From a checkpoint of a small transformer trained on Wikipedia: 27.5M parameters.
Each number is 500 + 25 x the weight over its row's rms, rounded and kept within 0 to 999. Layers, rows and columns count from 0. Numbers have three digits each. The size before them is the row's rms in percent of the matrix's.

# q: layer 5 attention query, 384x384, rms 0.0597, rows 309-361, columns 128-255
# k: layer 5 attention key, 384x384, rms 0.063, rows 309-360, columns 128-255
q309 105:511503529486581493464458526487520554516459521455489534512497505481526473506529548520468512481463514470518491497499454506488504481481521503519505511512504461544474469488509485488484494522483453483520541462547513489508498524460511511471448472523484490481525502512488524492466476509530524531523541497546490503491497488496511497509501478470499517517490508447470466488485507501484495477489
k309 115:490435486516462490523484515470507483512525476479450498471476502503501499474485535535505486469500501468484481523507499508520507522512510471497500476500531505498526511469517479506489484501496511504472529499479496509494500523493509476489525444501539522508521511491467564459496416454431511478488482495493527551483478505528498478531488516486503566528517492502509512485488469452468468516481
q310 104:477449536509523492455473503489472511500536502497484488497476434505481522461463461510475471503472468519503524509518504536494492514503504486505483461490470513506503545480514524525488519471495541519478520500494529516498517524482494508475496490471484479516504509541514502462508479539502503474522518470491525518529537493531492482519503509463503492502524537494448481451489485450490437520479
k310 102:437516496543517482494510515505478442526460505528507578519515519495494510507452503513503526529480504483499501478529514480482490544481508461492504517502513503471453498494506476550497525484513485486546496520496491544502515491495497460481517488504488477502483516477469451491473541534526503499492500483494490500497534504496513535476502522486531488497476503490459505515496529505478453528518
q311 100:506499485531521471561482484508508464498509471444531488490512522559520522502534515499481504491485497481509503486526508517498510497485527499483462471502536500500501530533501504474493461462481465496466504471499506532516494507501505484506485526510522457477542452482515480444496544538505534481474510484548502531514517498464503495467495496479546499537485510469519490538498522491496510534507
k311 102:481487506488459478530463513523520521529492483538506499477537514500509489517512508435449523475521503494463504516525503497511557500524475478494521480480523505546519495463500511505499537487477490525480511498521486486471463507517503523484469470495480484508497505516523498494488474477509472515515492504471539515505492516484485531518539497452528498519529486529493493462460500484493515485494
q312 107:485491476461531504494495488505507531494537490459508472501532462525469469481491548521475510497470523457532463512540503475494499528498518464487514547516458511497518510474481442507477538487488477513525468509493516476474621519467470478505499460513482522525532509477508479456501510483521462458515511524542459517503474465481490489471505487487474452488500458517473494484485485518478479511494
k312 108:515492494474552517490552493495487554464468492511478501499484458496527488481497525497514476517512482488489508505481485501503535456535539500510510507546477521529478497486516523476524486511553470504486463497503482467518499522480484471456575532523452511531534526471479513516502533486485484507516500489530439517476446510443509508521495519456529506490547532496447486477479491489517496499507
q313 104:505497510500516500529525517520442519479494493489499507510488506488514479483509544488523512504514511540530507488529477504508463503487497519497504486485508513489505486555519513478479513520508457475475556509549538506498530502474489512482511555491440524509481495509509523476539495484450494492484488496537495521522456486433489498485463576519448478477534472536506520527516521499531489488523
k313 102:487536511520504542502482522486499494484452484513510461489494491496474451486508472498536528436519527422492533491513513498477476511518507511505499477529468478504507490541491463492488500465482514489511505481468480477521463519470500539503477506507523482499475499479486492469511512498501499502506510455513516490509463480506514483473520519514503500517525510506491508455517507493508472442535
q314 114:513480514482489468543514477494500460522490473488523465506474524537536535550501496506515452458585534511489499497492466489535450527494481517502466510492509496510507470516525525497508542430525493502492516504522528512505484499531459497487499506529521483468502519450538496535477455532498507512505506485494503501543482479482519462488504451470534498499518509510519485507468493474506544491529
k314 109:502527535498511518466548496504500503480474455506472466479523502521501436500488457441506552508516505471504484490529472483523507528497519505479506494534487513490525475460489519563518505486494488484490528532499543517484516489526437485530503470523493539490480500493487496523516547486458511468472510517519517534498525480529510507533508503522466508489468500516432478472544482483518502479550
q315 105:521548486571512487441481561485493517476498492482497482491512483511504489499519530474480533540475507484508505509530463499479498512537508479471548472494489502492520504490453451519501523451508502517541509463476474537470500481492510491482529495507502492483472482493468451510465515499502486463508517506499490469530518537483510487495515484479489506473500503481502566473493496503558467487526
k315 106:527506466518500483469528463524495520521520501443511469506513513517530516467509482504506522460510501485467482497502467516521511513520459488538468501510455472511504489513515504492518497524539483488560538503491476513478484496472474451485531565518535522522503515490495570516500518503509512540505497482499476503485496474487480475495490446518502505524512458499483464528505475524460481550468
q316 104:488524533507514492540497513507488505510484483513483531488503505532488520510495473534484533470500543497502497545526523555539472551465506479530548488519520480516468478516512513496484449510516492453489474549544483486538522475523507518469537519514524469502478490481577519499510492505522524564486467471413470473476503501547555550492476457537474483491526516499489503479528497423500492531494
k316 105:494523525529485474525518441473517503483528477510466506467507513488470493538442516496527491487510523481551529509498475556504528506523512511464498497503541524512502589495524475506507525486481482496525505462480526507474474477518484515504487494513519471532506549524477459464492509470523500484527511514535514515511552517525534482549431492512473500527463466482555529526519441517506537510486
q317 105:516471523531521500510491488466500502508472541478474508484460479468484464516494501462473483517493519517495499519466493516511529473491495497495449498487505531502496497423462449505544483525515540530528473507552515502542526517501469502490438443530499528492489519490515495497484481426545499517523520476490518494498447513450497450526484480458469543524497540523510484485463487507477504502499
k317 102:514511501514501522469526501509522515489511430492551536510495516501531524455499515510479486518532543528485508521527511510525528506482509532505524458519512499503508543514493557527509453469536502480491494516530529550506541474490521452495536475511514505508496520499540512475535535481541510521476450474520501508487525470539509491495486525540485477456475530438503537492518514498484466513500
q318 107:500537502502488487524519539488503517472523496502503521502473497501534499491537484527496508492525524501479527482490513518502477493534523502492522538491484463527475488492470487483543439516481496554515483508478548478463498518440489516494525546500483505501481546493519466516475487501509523510484498541533451484505493449451480516472528504481545531509476520541512467494518546519545513487494
k318 102:488484498533494495529489445522502523462497475502543512496505493442504477512466511501457475467484527468492479504496542502509492491441498520516496462482497491503525528470491508527460494470490473488497532498509445470509517501447475467518468542544528516540492518460454527481536437503458536483505511523505518516508481549447464515506502529505535531509503496509494472454469490531482532486480
q319 106:463492472540510454514475522527497551514571498493504522509516491517498509513534515535531512521467491492544507525526521476471503551491563537476534485469478482523493496521489515505502483529487504514511508488508487490469514530486505501506514465473511488531459506506474510552467538531512462509526473544551493534509503507502521512518504522491494544534483506484507459508487483498516512526495
k319 106:500468487522535478492473467503505512498507501517497493477498519471522479521510522504522471476490511499500493451465525474519473430510483486501498500495475482497529503456505505532506488525506473530487473487531499468497493515540545443501502524482469501544551511488512542514478481499465493519510522501523525500492470475488439514484522510475509486474491483523514455528485505534481514499473
q320 085:546511522511487519477504546476472527508515505437480437472524498518459420477551534507491492502532502477481455476463519496499537505487507495519498500476440503496511437502479475501469486499532508521494495501508485482492516494478496525490505527492518477483499503525532547513489478514498482558515488535528482557536502485488512490486465522481555458502488441506490509492486539474445446510530
k320 080:511463487478499453502500516525494478508526475491502506519548541466492510510516485408517477501488544486462554480528460523457490467529559502508489507501466503467502488487438515482506477501507521464482442501464481456488488485512472477500485477488483503501520518478494518501511485519504524501498521500509487502458495474459513522496492476467519544476507485493506503505505544529525540484528
q321 093:485475479526540538482519488535522470515471455500493493519532509504520457491473469495493505518443500477453516483546517448508488516540497485541510513482468490502507494515523497443463488539462506506468515520520515483488478502466477533506537528501516482448496537477546487466513525469486511522437531533495491475486485540529465520519525477515546460502533482478521498478541505495532509471500
k321 086:493476443482513513506491505493494515515472528471495497532495461539545531493469507490527518454510487506491490521446470526492524520468504499471505511487477512510455521480485536544501512479538503464460493483504521516525450455487487474504465479457501494500455472519521457508540490507543472511447501473499476512476520488522475456462536483489490468526530495521490465483479504445474513515465
q322 090:495503454511496494492492496537522462515488465466467484465469494512489517530490537472542500461485514519459466544464517461530521468491506486558499439470465526508482430482473497513520512538469481471486510488493480500504513492450516529466482497481497518481512488477528519475444513492447461507501471451493523517513513508534434516523468475476469470500515509511482529503538523492485516502490
k322 089:450522516487504486528490473473495524487465504522473495444523512521499463527469459481520529512499489528563476483508477474515487545490462475444503494515536492504540450517455505537482450510508482518503503479496493506541493450462477520491514514489475522476509471468502481498476505470512529508516509490468527494500456491454521498498525481533495488492517501509484532542495466544537499477536
q323 088:547524487459502577507476474535488515463527466491497479497436478558515494501524518564531489472537520491501479529475495557528487490488477515501495489509481475465544557507501480475504513534472483489516481553480504510483522501513521493520484502479478512492531488511507565457453479494493515479508537476466541462502539510490500463487486478521524526511544462502517510467517513527483481512435
k323 092:429467527480490499504499443477517481525485508499502518474512536502493490489452516506481507495511527553488487503505500463494493516515448508508532502487504537527447501508551479520519486489484528486523482509520518476522470510510475503458534554512533515491488524518493483491505554490495514528518459521516453493453524496533483486486455487483493549528502526480492532492468545463562501458522
q324 089:540482496496468477547484480475498473478483526491537530456479520469507528482462478550508513520507476508476465489534511471490524471498473507505523543494523482532512511510518461493509511510489485504515525492491490495499433472528463496517494522517503502496487519478536515513457527499488517446495454506518526507542502508491508470469471515506525553495473503507476435466520482530496468473536
k324 091:479529504540446502499545489534502519523515481527542497471522435483481481462528516524521513473534525514537483472512498522503479516498501515459513493470516512489503483493513534466473496455501522438474500517507485479469472494504490478502502485521508491491510480514478517521477517495494468529501504501474448486476516506497474492477515478457517469484508451535478473466489508462503493490454
q325 085:472488455509473501526505503527535524499468479458515543530487531496482485505487514483493486540496483484533552456499510468484514504528512530503496519496452482497502537494540513475540466525485483509439455494514518499511468499509487523523495475435561504520486518499532501536524542519495451540534526497475520460485521520502504502536512483467479489496554526476464505481510523479514493502481
k325 085:530465529495498480487520458470460494509576519520538477495524500511487480520519524488438463509537494516531473492507521524515502465482505474504541463514543509489506509502536525472469517497507509497513503531478486511477535504525493508474496492564484502526485503519468515529575516443486529503504462493515485480519455526525486511505526500514513513527518512515509472468494497528507473551512
q326 096:519502489488498485545498478546494531505511509478502511461452545505517506526525452481534495507508495503486504509496511521503545472491469482518495484511482512516473496439474488528506529456560518509468480491523510480516499502513520484484460540531507490547522494503529489493474522496550510502516488518528490511494487461500557486501560530524512519518467534522515491479505498524415437557497
k326 094:501493517504531494483517476487530524511546476546464552504555512491480474512481528497525507497560525515509526515516478514498485462513514505463534461479484561495511520499519493496504524512519536515557470492496526484517499513496515500477491493451477533463536507513481516508494501481479504506531528500516523531476489503489477478516498524498520518527497506519506536539506449495523516513492
q327 080:473496494497499510511495516531480502500510473506492530500481513523536506496525462497470485494483494504532482490518527489495460493525516496481490480504484499510496479491486518489499464554526519495524520519520499507506510512477497452469525523498512501565472466489481464475504499513501478539461551502476502487478486486475510507489541505466536458495567544500493512474515508504487519531448
k327 087:497518487513512496511549461504518476518527554545522504505488455477497526505518447491548512465505506458477468512510560546517531539475487532517506503521520499440519507500519498512529521485521481466486487490492499525488490491522479580496495512513490485502540500494506472542512525455539542494476475496488550482485519486516479520503432507521510538472470490500448492461502492545514501490493
q328 085:521472501523504463489544494502517486481499552513499476496506529480458453490492493517567538458522552494503498503454508508492503481496500517543488499494503525483504456497518470517507494486540486460428535490530489530503521487508453527507487508514508487503533508488500566516550504525465475523512523514533522493553462504517536483528476502549466465527495502481472488503504523460521509504501
k328 087:491547492507478451480503463505468499474516497476498503506516497504491488486518492445484516497444498493465509505515462489512549475488509522519495479478488546526480497482501502532492541486545542526516481502484524498511500504557479517505555497523524491532543534510514477499506493499528483487527499502481509491510499475532484524546511540494537524496503496562508427518514500548478522549536
q329 091:498481506516486503460481497477449459503506524498483554467503490522532514528472497484457482511491518476516506484513493556500508522513520466501469481523536470475518522534446514508477507462463512483482543510490471487523438511550528474485527510497504496473516510493491484476482487469514504507425517495502522445509524507491479541523548493529497499529511496527475499516541504560566526537462
k329 096:509552539453504515460494468494493471478480469495493513504479500511509482432521457481467530497476530533523521510475520507491504470529500508477524446481487497492465515509530488457541500547482515483520477529503474499473537542499490490542458484479520508540469524530512496497521513488486516519470501485541493488493517545532485488489522478518455448444541484521472490497546494510469518471498
q330 082:496479531491486508492514476474467490512505487470421491469497530493438455511546490506513551543491556502505448535547488507514509470502499489506490574492498525484522503496541515527484503545483504501504528540524487471499518504512504475516475413530529530459519528512472539453529522485498475491502507491533481491525517506515484510502503508510480533527477527489515466512482485527511552531530
k330 095:490521484505487525510500506504503516489471514479545505509502513457525474496500536513467520514505502496514505496499565469506511481443455475472473481526490469504495503494489521436513453504484493490501523461531527498492495476476511486495491490518454478481491502483519507531477469480476497536488456500501506466529513487468535507478501474481540505495519521503513501528490509505492476515419
q331 091:518513492520560489522524471457491512497546523478489484511489544489476512499480457493488472478536504494478491499516479496525487496455498509513471540463515541492497490468496499480505485454533447476469523493537492507490502525521509522487530486500443476525512467467528542557506531461516514503493498459496498538507532504493501497513490537547468455483535513539500513500511499493516471514542
k331 093:481455477455505491469499539471496489475495495476520528498508498470514511467562472470501513500504483508484511527496487519527553505503573512507504511485470508482427518474492509534483521549488553474484472464497532517481472530500498511509510513484480505519525487478499518473505516564465502474545516539528470467471489504484498519507523545501501496530510508506469491553503461500500555467491
q332 103:485521504487517485501488492519488502483492489510581540516493477466547497523487518476479469472475460477517555476494502530501505549473512495463567444491532484515481549534495496489479485495475492517476507449496490472506463459467512459524506523492522521474502488489476474498506450499494497492479473517479519538490533516514496541519541466475521534529491531502523462517517502478493566484524
k332 109:484527479522455475430550518465506482496479540493502493507483507533483492519503456531476472531545502513457502506507522513469493498494488524488507531470535497516535502512476463467507477509481514501530462474442478502487504540482491491487488508523488488492481520467495477517495478514524511470464527488504490498460494487473515464523497513456491483490506487501457494520484517495476487474470
q333 086:438456518533487514488518491512511492517457511529530514493468503556558505496538490533486480443486461519521558487496506471497482470494534521476505522532508476494474489544491497517486507479503524503527412526501487488520494494524458547494521478488486506453458519462513459543538499501514476501494478552481500504472496512465493484501486520486521519501501512517483500511507472488559496479495
k333 088:564505480473488522494480494518483499510542481456547463459475465498537480490476532497479517514543494500497462467462494494472495528454439500532526518483535508514515491498478468491489469511489464537475562502525463505482530502502533458492499522482521497515466514527479517491474502442461571480506528534458435487501515484549496483507503488486511508545492495475510457500523489501510438499498
q334 096:486522498488518524507441504529492515488498484494495472510493497491551484518504534521495457509520473488484514529491487473498475527520471506492508525474535497512496471555442495527485498489474508500539475518522492493487500511501525512471536532493542515491493488480459454453508525503499507546468498524495495478485535516510499561537515526523495541549500531543484474501511487514495451494498
k334 101:456512490496488501492538484479536480525532503502498524514473485458487446492508500561481542465517508494516447521465496505495515518464512516504527490505483518529507532462533452457526462503491463501473541502511512539545488540498462465515492465460487498510501471491492496459518519471486517537488489473502456485454553537518499484476479512485513485516517513498496503519506454476499479493528
q335 088:486537505521509505538560523514531552520511486488452478503523486478444504529492537483475496482495482514473484518522505506520498471469490510478522524486531497480461498473527482515504430482447508503535518496538546485483500522489505512522514505504524491519489519476511520494471545490503433568524453530497516490508522523521474530463539553465509489556487496518450507511522475506525510528495
k335 094:498467499485519552490475525500530502531467528506491476477479477509545534472512511540497510487529510495482483489436495500507539478490531554511528498503509501529504515481463512486482511502496500526457487529511517487519475519471506430527485492445445515514512500482525495479526454476464528463495552470501529528501478518492503491495479513504532467471521477499474526477455543531492541454473
q336 100:497504495492508511470492532512494476502452505481491509524519540528542520513507508537523504530491538519536506479484502516523482516520521518517482510486555480511553494521460483499459531497498498501541517514491487490508494552510551541496516501520514483461550541500493464501472459456510500498516460493483499500497489503535490513503518515532493556459482537504541513488533520545515486524502
k336 096:503498507462517492530527508486524477486491483508530481517493492488454497528486495518445483487520480498500465520509510494515479501459461457474478491532489481522509490518542437518520467524505504556461505508481520526514508483513503520511473476503502530549502480509508496504474503497532505512463488506525473489519486523494465500501497499445495519518504509508486522436551471474485483483491
q337 091:499461530525472474501446485471504543465503482479550483558480454508506502465467545499485516457506494465532524476499515488521502498508511496522511506541525494530490531500515470487490495520551528533489519489487561517572482487497485487546481529499504482515455476462498482499513494494487480538483487465470486504497544492474458525513481538480507481539488526462496526505473470485454539481469
k337 092:508476491486459491512500538477499522500512505479500509497492485480505487518504491533486532511467505497484526474543543475465469540500447554526504507472514479475519477524536504516494496468510483492505500468529478516506503516484453541466555503497519487461516469506495509518514496507492501480509512491497474474504486490444533500563504499492529499496507524526456537478492512524463540478523
q338 092:490491532510507520484516523515531492518524523521527518491501511512542506455461502543511516534515481524439521523526493444509516525490487496516474491545503513560485484504464478529548491462550512496515500458485464509543511521475499460483500463535463495520478539481509491507507509539506533520470534535471474500480530493439478483505505483487487495481490549512491488483523436512500561492489
k338 096:468505480505522528479520506492460510529493491503488469465516484501575489504485477509514481548549494505443507497511501500479525532491479516521554494487478455482515481553499429491508494489530475531515555539495500491476524517503474476524502502479475490530473508477513497493479493471534536484480528497501464515505459505558481479492524518505478480530482531522488525461470547511484534508505
q339 098:518461492464516543475495513526473475535490501522463471491469514514525468521517512514525535491535481467466515548556502464482514474499492569517465497492499549499507479468471489522474526513445473450510530497486505451503515490507480511515496462490483469464443469497469472514479491548466510504511543510448517499504480536512475508518454485469491494518440460520490492463503473497486502518508
k339 096:501503511512477509494512528487485510474498487527513546532502461509448523462524468527467535526514488486457485483502485494519524502475508510467552519471530526515512525478478473519512526498525503511440491501472491512504530506488507447493532534471478506484498483507500496473536531513447474499497461474502469518470570423499522483476492463537516412495505521481519514497530518523467476470476
q340 093:527515498540480490501531485476516501494507532522526512485515463491455519515469471515503516501535456525505554543483480565485468509499462519490544473501488540467503494522509476549472504476500496533500506474489470517502471500506497506508459501521543482466487529510475511518513512436526520477490504505499532503449490498491477456497510479519530482512515515503546488512568499501478529476511
k340 092:465467469474487504524483486516508533468509486522490486532476501509491526475481506504444477469485517456479513457500490478519520486472511513489504486524503516503525540454470511498504476515534519471524430487506464519485486468499508504511488503465510439468541482495526493503455485513495491479484494510497576470483501467498510534518480456509489499527508507491523475476466491462505450449467
q341 094:534512544483506485493495519517500491529521526512514502497482464506441517483556482504511488512500435485469557435516514518497485481524491486496501476523469497506525489516508516463505504511465517522476468477495477507511538492494442494507516483505474476477483494478516511496453542531495471484527520493510500500521499521510526514511536436500489531515477516453493506473528488496500472464510
k341 098:445532461483520477499501481474515519499511526500474520512525465492495492523487459506544495519506510511524459468509432541487511486476481470529531516528524449499480512517530462528484461515512507502529514529463504515533524506519525502495481523492522481529494463518463510463535495501471513505511500479494512515538462513513483537488495519464479536551501472535490497511459513515446526507484
q342 085:540499494519504546461535462492479545492527519499456503480474530492530508525516520476489523477469492485498483478491515541501504464505507510497476487504547524497483499521510533535517486519460474514491518493527506510493441503519499548469512464467521490500509486491454544457466510511532474507509501563521496492444480469533494503487533498514470492522511471485490535476548462498510482516511
k342 099:528539515506483512518481530485526514462505528425517482491493468498477496470500501511493491506496493505483458543462464490508502532518512544498515503473508446472502531471463527493497503477505518523540479514490545464514544514520476529512509483518496506494490490526537508517511516484482517455489513505466530494502542567487523496501506500476463497540485539510490511545472511479493499483524
q343 091:507507514526515510519495448470476509495495505487480495510465517512562504483579538502472507492490478508532500497501502517466534502508526478511527557509489471545516520489482481500528489506507490533438476547557524478545508500482460524500536482450482544462472492519481512461494504523501486500516521514546481499493464537507469490481494501519513514492499508492478492474490520493475509516503
k343 096:522511521474518489512519491510485496483540514508520538517513536507540500521487506458535462523500516489490477506512478527516491536501537542542540527490492525470515506478513509489502553516534506490519519454505501511451522505526520504462566520537515493516479558510563479558528539520476542512528499526519453499500536504504505514487490492483542516532484480529506465495507509493547493461499
q344 094:497488483514471528520441493499534534509479505473518519511521511499471487497499563489534541498468492519513509466532517498472493512455487508519538454521457451509484540470525470450519529542471497482540468516496503494478526453536479490498507526530518510509543513469509480479514515497466475481494541473476481452495521483490498497524492533493535510464551479502468500494511495516519506541535
k344 100:493446476495484498525504531488478489515534532509477497517501467495504495512503481522462468501536532470474538486463477525491477481533507548518490538490494520516514534495516512513468533479496499515492494491510477516505540428502473474510513509513525459535469507523496487498526522518477481520486498484501481481550498448505524492544498484482500496465496513487503507495519526512464502511507
q345 094:485486453538511486520508506502522502484508500479482525457467479508546503492461484508496458489492479543501533553485512552536498523480466520462513489488520528450453451492538540500540488490479545480455515524527504520468517492486538521520475495511514495490521475489478521496507524493479503487531490505492511480500508495512458496462518521551459461459497521510523510506520532497537494475492
k345 098:545469530492535503532499492484493486500476468519491495504471480483557525495486495493465489514466542497513518561507497512539507487475538517501476492497504479532490534532490518477470485520493513509497504517509506492481489511546489494487520522493500539462498490503495512444484448469505440424550443486492497506482464499522518505487510473501533518526490521465502530478514458444530503532521
q346 100:545533506486496469505499491489517520535501508481508510496486486487473528522515505501478498471560529487493509528457513497503500549483490552503468509477552512513553472534488473499470484493541501508519484504483512528495503478537505472536488480472495515487499445494494509530555514513505539512492468478501507476507468459510514492519518500483485492502510484512507490514537501530484507493530
k346 104:506524485540501501484533498509497484478505517512505502490489477527494526492507471477490481484473398514490485456499467509491522482478516519509486534531476468485508478476493472490493480483512473492503538515449440532506482476499506509504482460549482485539463510472476498489441517487509519459476486492462505456453515481500457538537515504523499498490439572523476496489523497499502477475530
q347 094:544471514466487500491488526498490508496471482448512507513459454475539522523460493440518480476525480503471513530550509493514509476494515479487512527475528493476519494486534489536495476506502529493494495486495489580477515485528480529505493517566446540507440504485496479510516494501482475455475495493450530516522488524484519501491504497530517492491498477518458525473523530485518516511499
k347 093:432524477477435507496508469534480489481498473536491505471479533565484533483541475456489528475497545469485522508522544501498495508498502468516477490508511474488468502472471571459486476491518518497490466518475502458494503499495475438515518492479518461502492481528477472481557512500511484492479519530486496478513527482495536471525476522513490515487496527517531441538467503479502473514445
q348 089:521486515461500493477524505464507516493496506515493512474509544466478532484484560521540495490522537505491516492493488514466489520473475540486517452494554506521520513510492511528454552499481442516457507523499485520494513507471543499553502498515514485498518498491499512448492506537503472528533547538531479505480466543493498498480477503506487531473507509491445495480474479450501515534500
k348 098:484483517570488505520506547514494495509483520530521452492507519514453499516479494500511463477517466521481469476479489482513482500499483506512506531479505481502521538465527493513541542492522501565547461531510476506521503492516481498446530488499488535537515484513505489471510517522512519471497494484482520482482497497462545515504486503517497456511490464452501521508475540498509513449486
q349 097:496503512480513537506507494483515463533517532522507527526492458511527494531478493519522508509504505527513521506486526517496479504533498491525526497475539472475486484505491566523513484523484505466509502531480518509479557547478534501492526548483487455534516485488474541493513498464490496512519509493481526461510541490502508484460526457511461488492523480521461514464524484550487569520494
k349 098:539494565476506503535512473512497501504495523481542487434467475463518496480521507529498494495502514474495539516488491517513525487477501496470520545512524487500492470502530488439519463525503502502480469469499508504510465513453489481468492434464507492463489486524490467471488482518489483433546537482495482495504477516539513515523525509507476481513495469461505476497484506502509553465520
q350 100:472531551541547511467488522520543453494484536483498459490500521513478502530494515516428558503471497504469510480457530555521537505495466496498523503517530550492480466480486465483504500521505555486530564508462463487465564475552503504531488516516567433508473526509492503520494488462501495464480504505504519489465515487501500537481504471486499474511516580483508527506475486499468494516506
k350 106:489509488510475503499500479533444497483538523509485478503446441517498576499549443486508497502467466465506523503491486465505505479520542458526497542472522510538528515487484499479545491479516540511541510519493496532517431542451478493530523510467521485495474459484494543529539485513442488462500458497463478507492517520511509489511498514489437457506542499499502492441506511507530489507510
q351 096:593517488536529513502504472512510493509527480531546504538464508507516522517469449477478497466479561489479504477515503444501506483523510496514569524528499503496467519495556495478516469530521475501484497521521509499526485493484501569515535515489473492442527543505467529490453542512473534471519455501536523469522513511508466526451559507501522556486494494521515507505499500501523524495484
k351 102:434485523470501523482499466465483541509479534500490484502506476507561492463463507529533507461516516514466540497513484494468495515542519532490467472506511501517502538519490499506477496543514501473490496502518498489477489478522494494486514506523517503509546494488503544472468509436486484527491508531494542550504461516483480503497463536477475519517512495466526476425467444504504525530483
q352 098:456479495505530478463474465521501502546465488485506493505509474506492497486497519483522485515472455499495485458473478485471524477521485496531536478507437524507550540495498492500471536517530512485512513473482482473520491531512520447450542485514502559529482528539477530483513489504467492458505493476514516577510551525515511518499486480502515505504486475487495492512533486486503535484511
k352 104:486493513490498537462542540471486502523500538497465518499520527522473520500497517476483516527538489492509577510495498470510499465541475480507522491486485464467503480458522469466465510461486505488517503534485483558533479514489494519462466480550500471497497514504543511509482513517521491503472542500486492485511516464501485516501533509500523479496479506539520499488507502501498471495488
q353 096:505513513503502502490516502518535502491573489482479490486464483487485486528458494492505537531500530479474447488537494544480476546488503503489462470506486441487470457497502532534491504524536462495454484506474513498516499518491507465481487509534505487492453488523556507481467563519509520537516475484532489452480485548534454467491492462496481485462520505527505484517563509484501498525484
k353 103:535469537480534502530480493486508515495486522534512550529531486483524495481514473501524480528508471512513515500581520503496510528464519480490519500486508492456499541510461534500483483501507518519525474465497489475487517524516498478468456480514509570512512522502477526481502459525524503469490509574540526519487471458472508544503486482463516517497490515484479509482499493519478494496499
q354 099:520467471518442526484538454484494514557495545502529526503497504501553547489515491516525548552471497530496553489496560528515508520492503530484486516514519474489495444478512509491485515522514513502527541496519497516478498488491532489515503550504480524477525519486503514529512553474510511523504494496485483508517490505510508514521514512547541533546526495483517491499495494488473527533468
k354 099:495499529471514501441476478488505516510492481477483476480518513516515491487525493476484500523531527498490519485520518500484466527485485494485547447505492497507486500502517435519462529513500501522522501461502481467486496481506499496516499472507468518504457487472512492501475463530495512533502529497464495532513477498508513480520449493497543455462511470537467521497565512489508505509462
q355 100:491515508502518519487512488493499477489492496511487496515468538491501537517493514514511470490483523528503553536533495475452478502538501515518491493491491499489464481487493492455503551507507534510518505504522457463510494502493528522501516463509512496529519569469538490528501522484517508488475507514521469477493506563476543489513468489516548529513515512484487486444488480500502504495501
k355 104:520481467511537479558523465519504505492482513502526496510556539519477486505476544474490518541494471486512494472513484473465513491499514462524462501506510529506496480523541518510523507538503505497517502514524504514499487470498526435480482548509481604514563489504460431480515501486498537498533483526493469515530459489525496530513533481501484539501516478505465505493518484490501498495515
q356 094:487498497508470525501523507512504482479513502487487508506522483511523493532484565440537515492458473517541489513495502463493490512465473480497487529471503479478427528520546511474490456504525534502520549490473504486476472519555563543507497501487511503486534498492484478504527536465485535501497483463494506496491523473519486516488509537526493547509488452455497484528522504536531487528479
k356 096:494488473485509483496508503460488514525490523487538497501488511533495475487503519490509505446518457502473521491478465535487459515511534498482509527491455468486486546529513514455491513557502566485522489532518497500486538502492518509514480502521472488462477459494476473505473558499506494477488464525489474485516501479501493491506501565535456502495528515501484507498466513455490535477510
q357 093:577501478543490497519482492482546484468492463548469508512467519483509476518492465513518489529531466499503471530473481496482508470522548480499534479515470516473506525474495568489504489534484493503485533498496530535469471513491502483529496518468496522508473478472472455525481492494501521492528460503465544497527519460520519513505508470488544519476529493507504508478512472477480517496542
k357 099:497499483499477499482568534474486516503517538493496490518550478561485552495447511483493492443494518513539515516506497526498543487520485562482436493514441507516489485474468524524500496443497547518482481470475506533526503502544512478523541518489498519489559536500490499495549531495505503521437539495483515504480468518484468486467528506519475506500407502506488477504521466477497493517525
q358 096:527524531498536529512488449496500504465530506501471500505502475501551447524453523437541483491557484518482499475530485498519491518476506496507495526474509490492492509455504495522545496479483521478498439491504532496503488497531502473491505516508516456488526543512514483490509490471498488495491492497545468526519489480532502437514472481490520508518490474502464491519518481507452496470470
k358 106:522467536513518490506552493509440471500436515479500542518499492507514469485519510500500478465487507454437504500476481467539495500475512487533524509511493550500510478508517466486437505520507520480449517466477498476512475499483485483521484487474520498491522484496498463510515501489477451505524504499534486477457465500506494540508515528512532505502454502462448507522486536473513497521516
q359 093:526517501487492541522530505501492492482491490509510511470549457458522452510511488533505487555499519503500503488497488517489509543590502461465520532517485484477545538531513506529461498511505536467519519485527533542509449513491483489504490444508542526495433524539526542494487468477503506496522470517533513520493487468472476535504494485495513503476468522504522552537444497510518512527530
k359 094:492525455500507543490488498519526523466533490500508445501496495524531506555493513536494541517503461511470496543496503492466537524453492511490485474498480488448544530492487440441533459513476450548514511558470479526460542491483515505480474523517466523515509508504485518528479490536518513500472505486507503522529477523531483487488509463484487521495506505464510516509518537505526538501470
q360 095:471517495470509486473512492478488488490516493484520502539474471507507492524475464486494508508511522438481478509512479512496480492477440471510461496456502509491509542572472506483502569530536518490495517478488531487477513551531499503502499476456501513528500495504519469529484509533477494498491489506475485504488473505525491464471513474443485529500557512492448497545463519484495456513487
k360 094:543490546536521499509473488483515496504511526486558525498532502498483477511488506524508475513488512485497499471512505509482489500502497470486504481538477508502455527509477465498498476541490535519500514504485532511532499516457522469469490470535485518489504500487513550545543490498510522538494476496557494517495512530458461461470474482460472536500518485472485511485492474507477526452509
q361 101:512510515528487467530542525482530507489530464546503534526494528502522498501523474501504454503521546522491555513525468502523491540502537494516468486455513500522471482504476514486534483526497498504518510500508492496491472504515508511481438503521498555505525512540495499510502477522527504522534466513485530513504503507502498517533510533508498557526507512509522544460465494482512517517504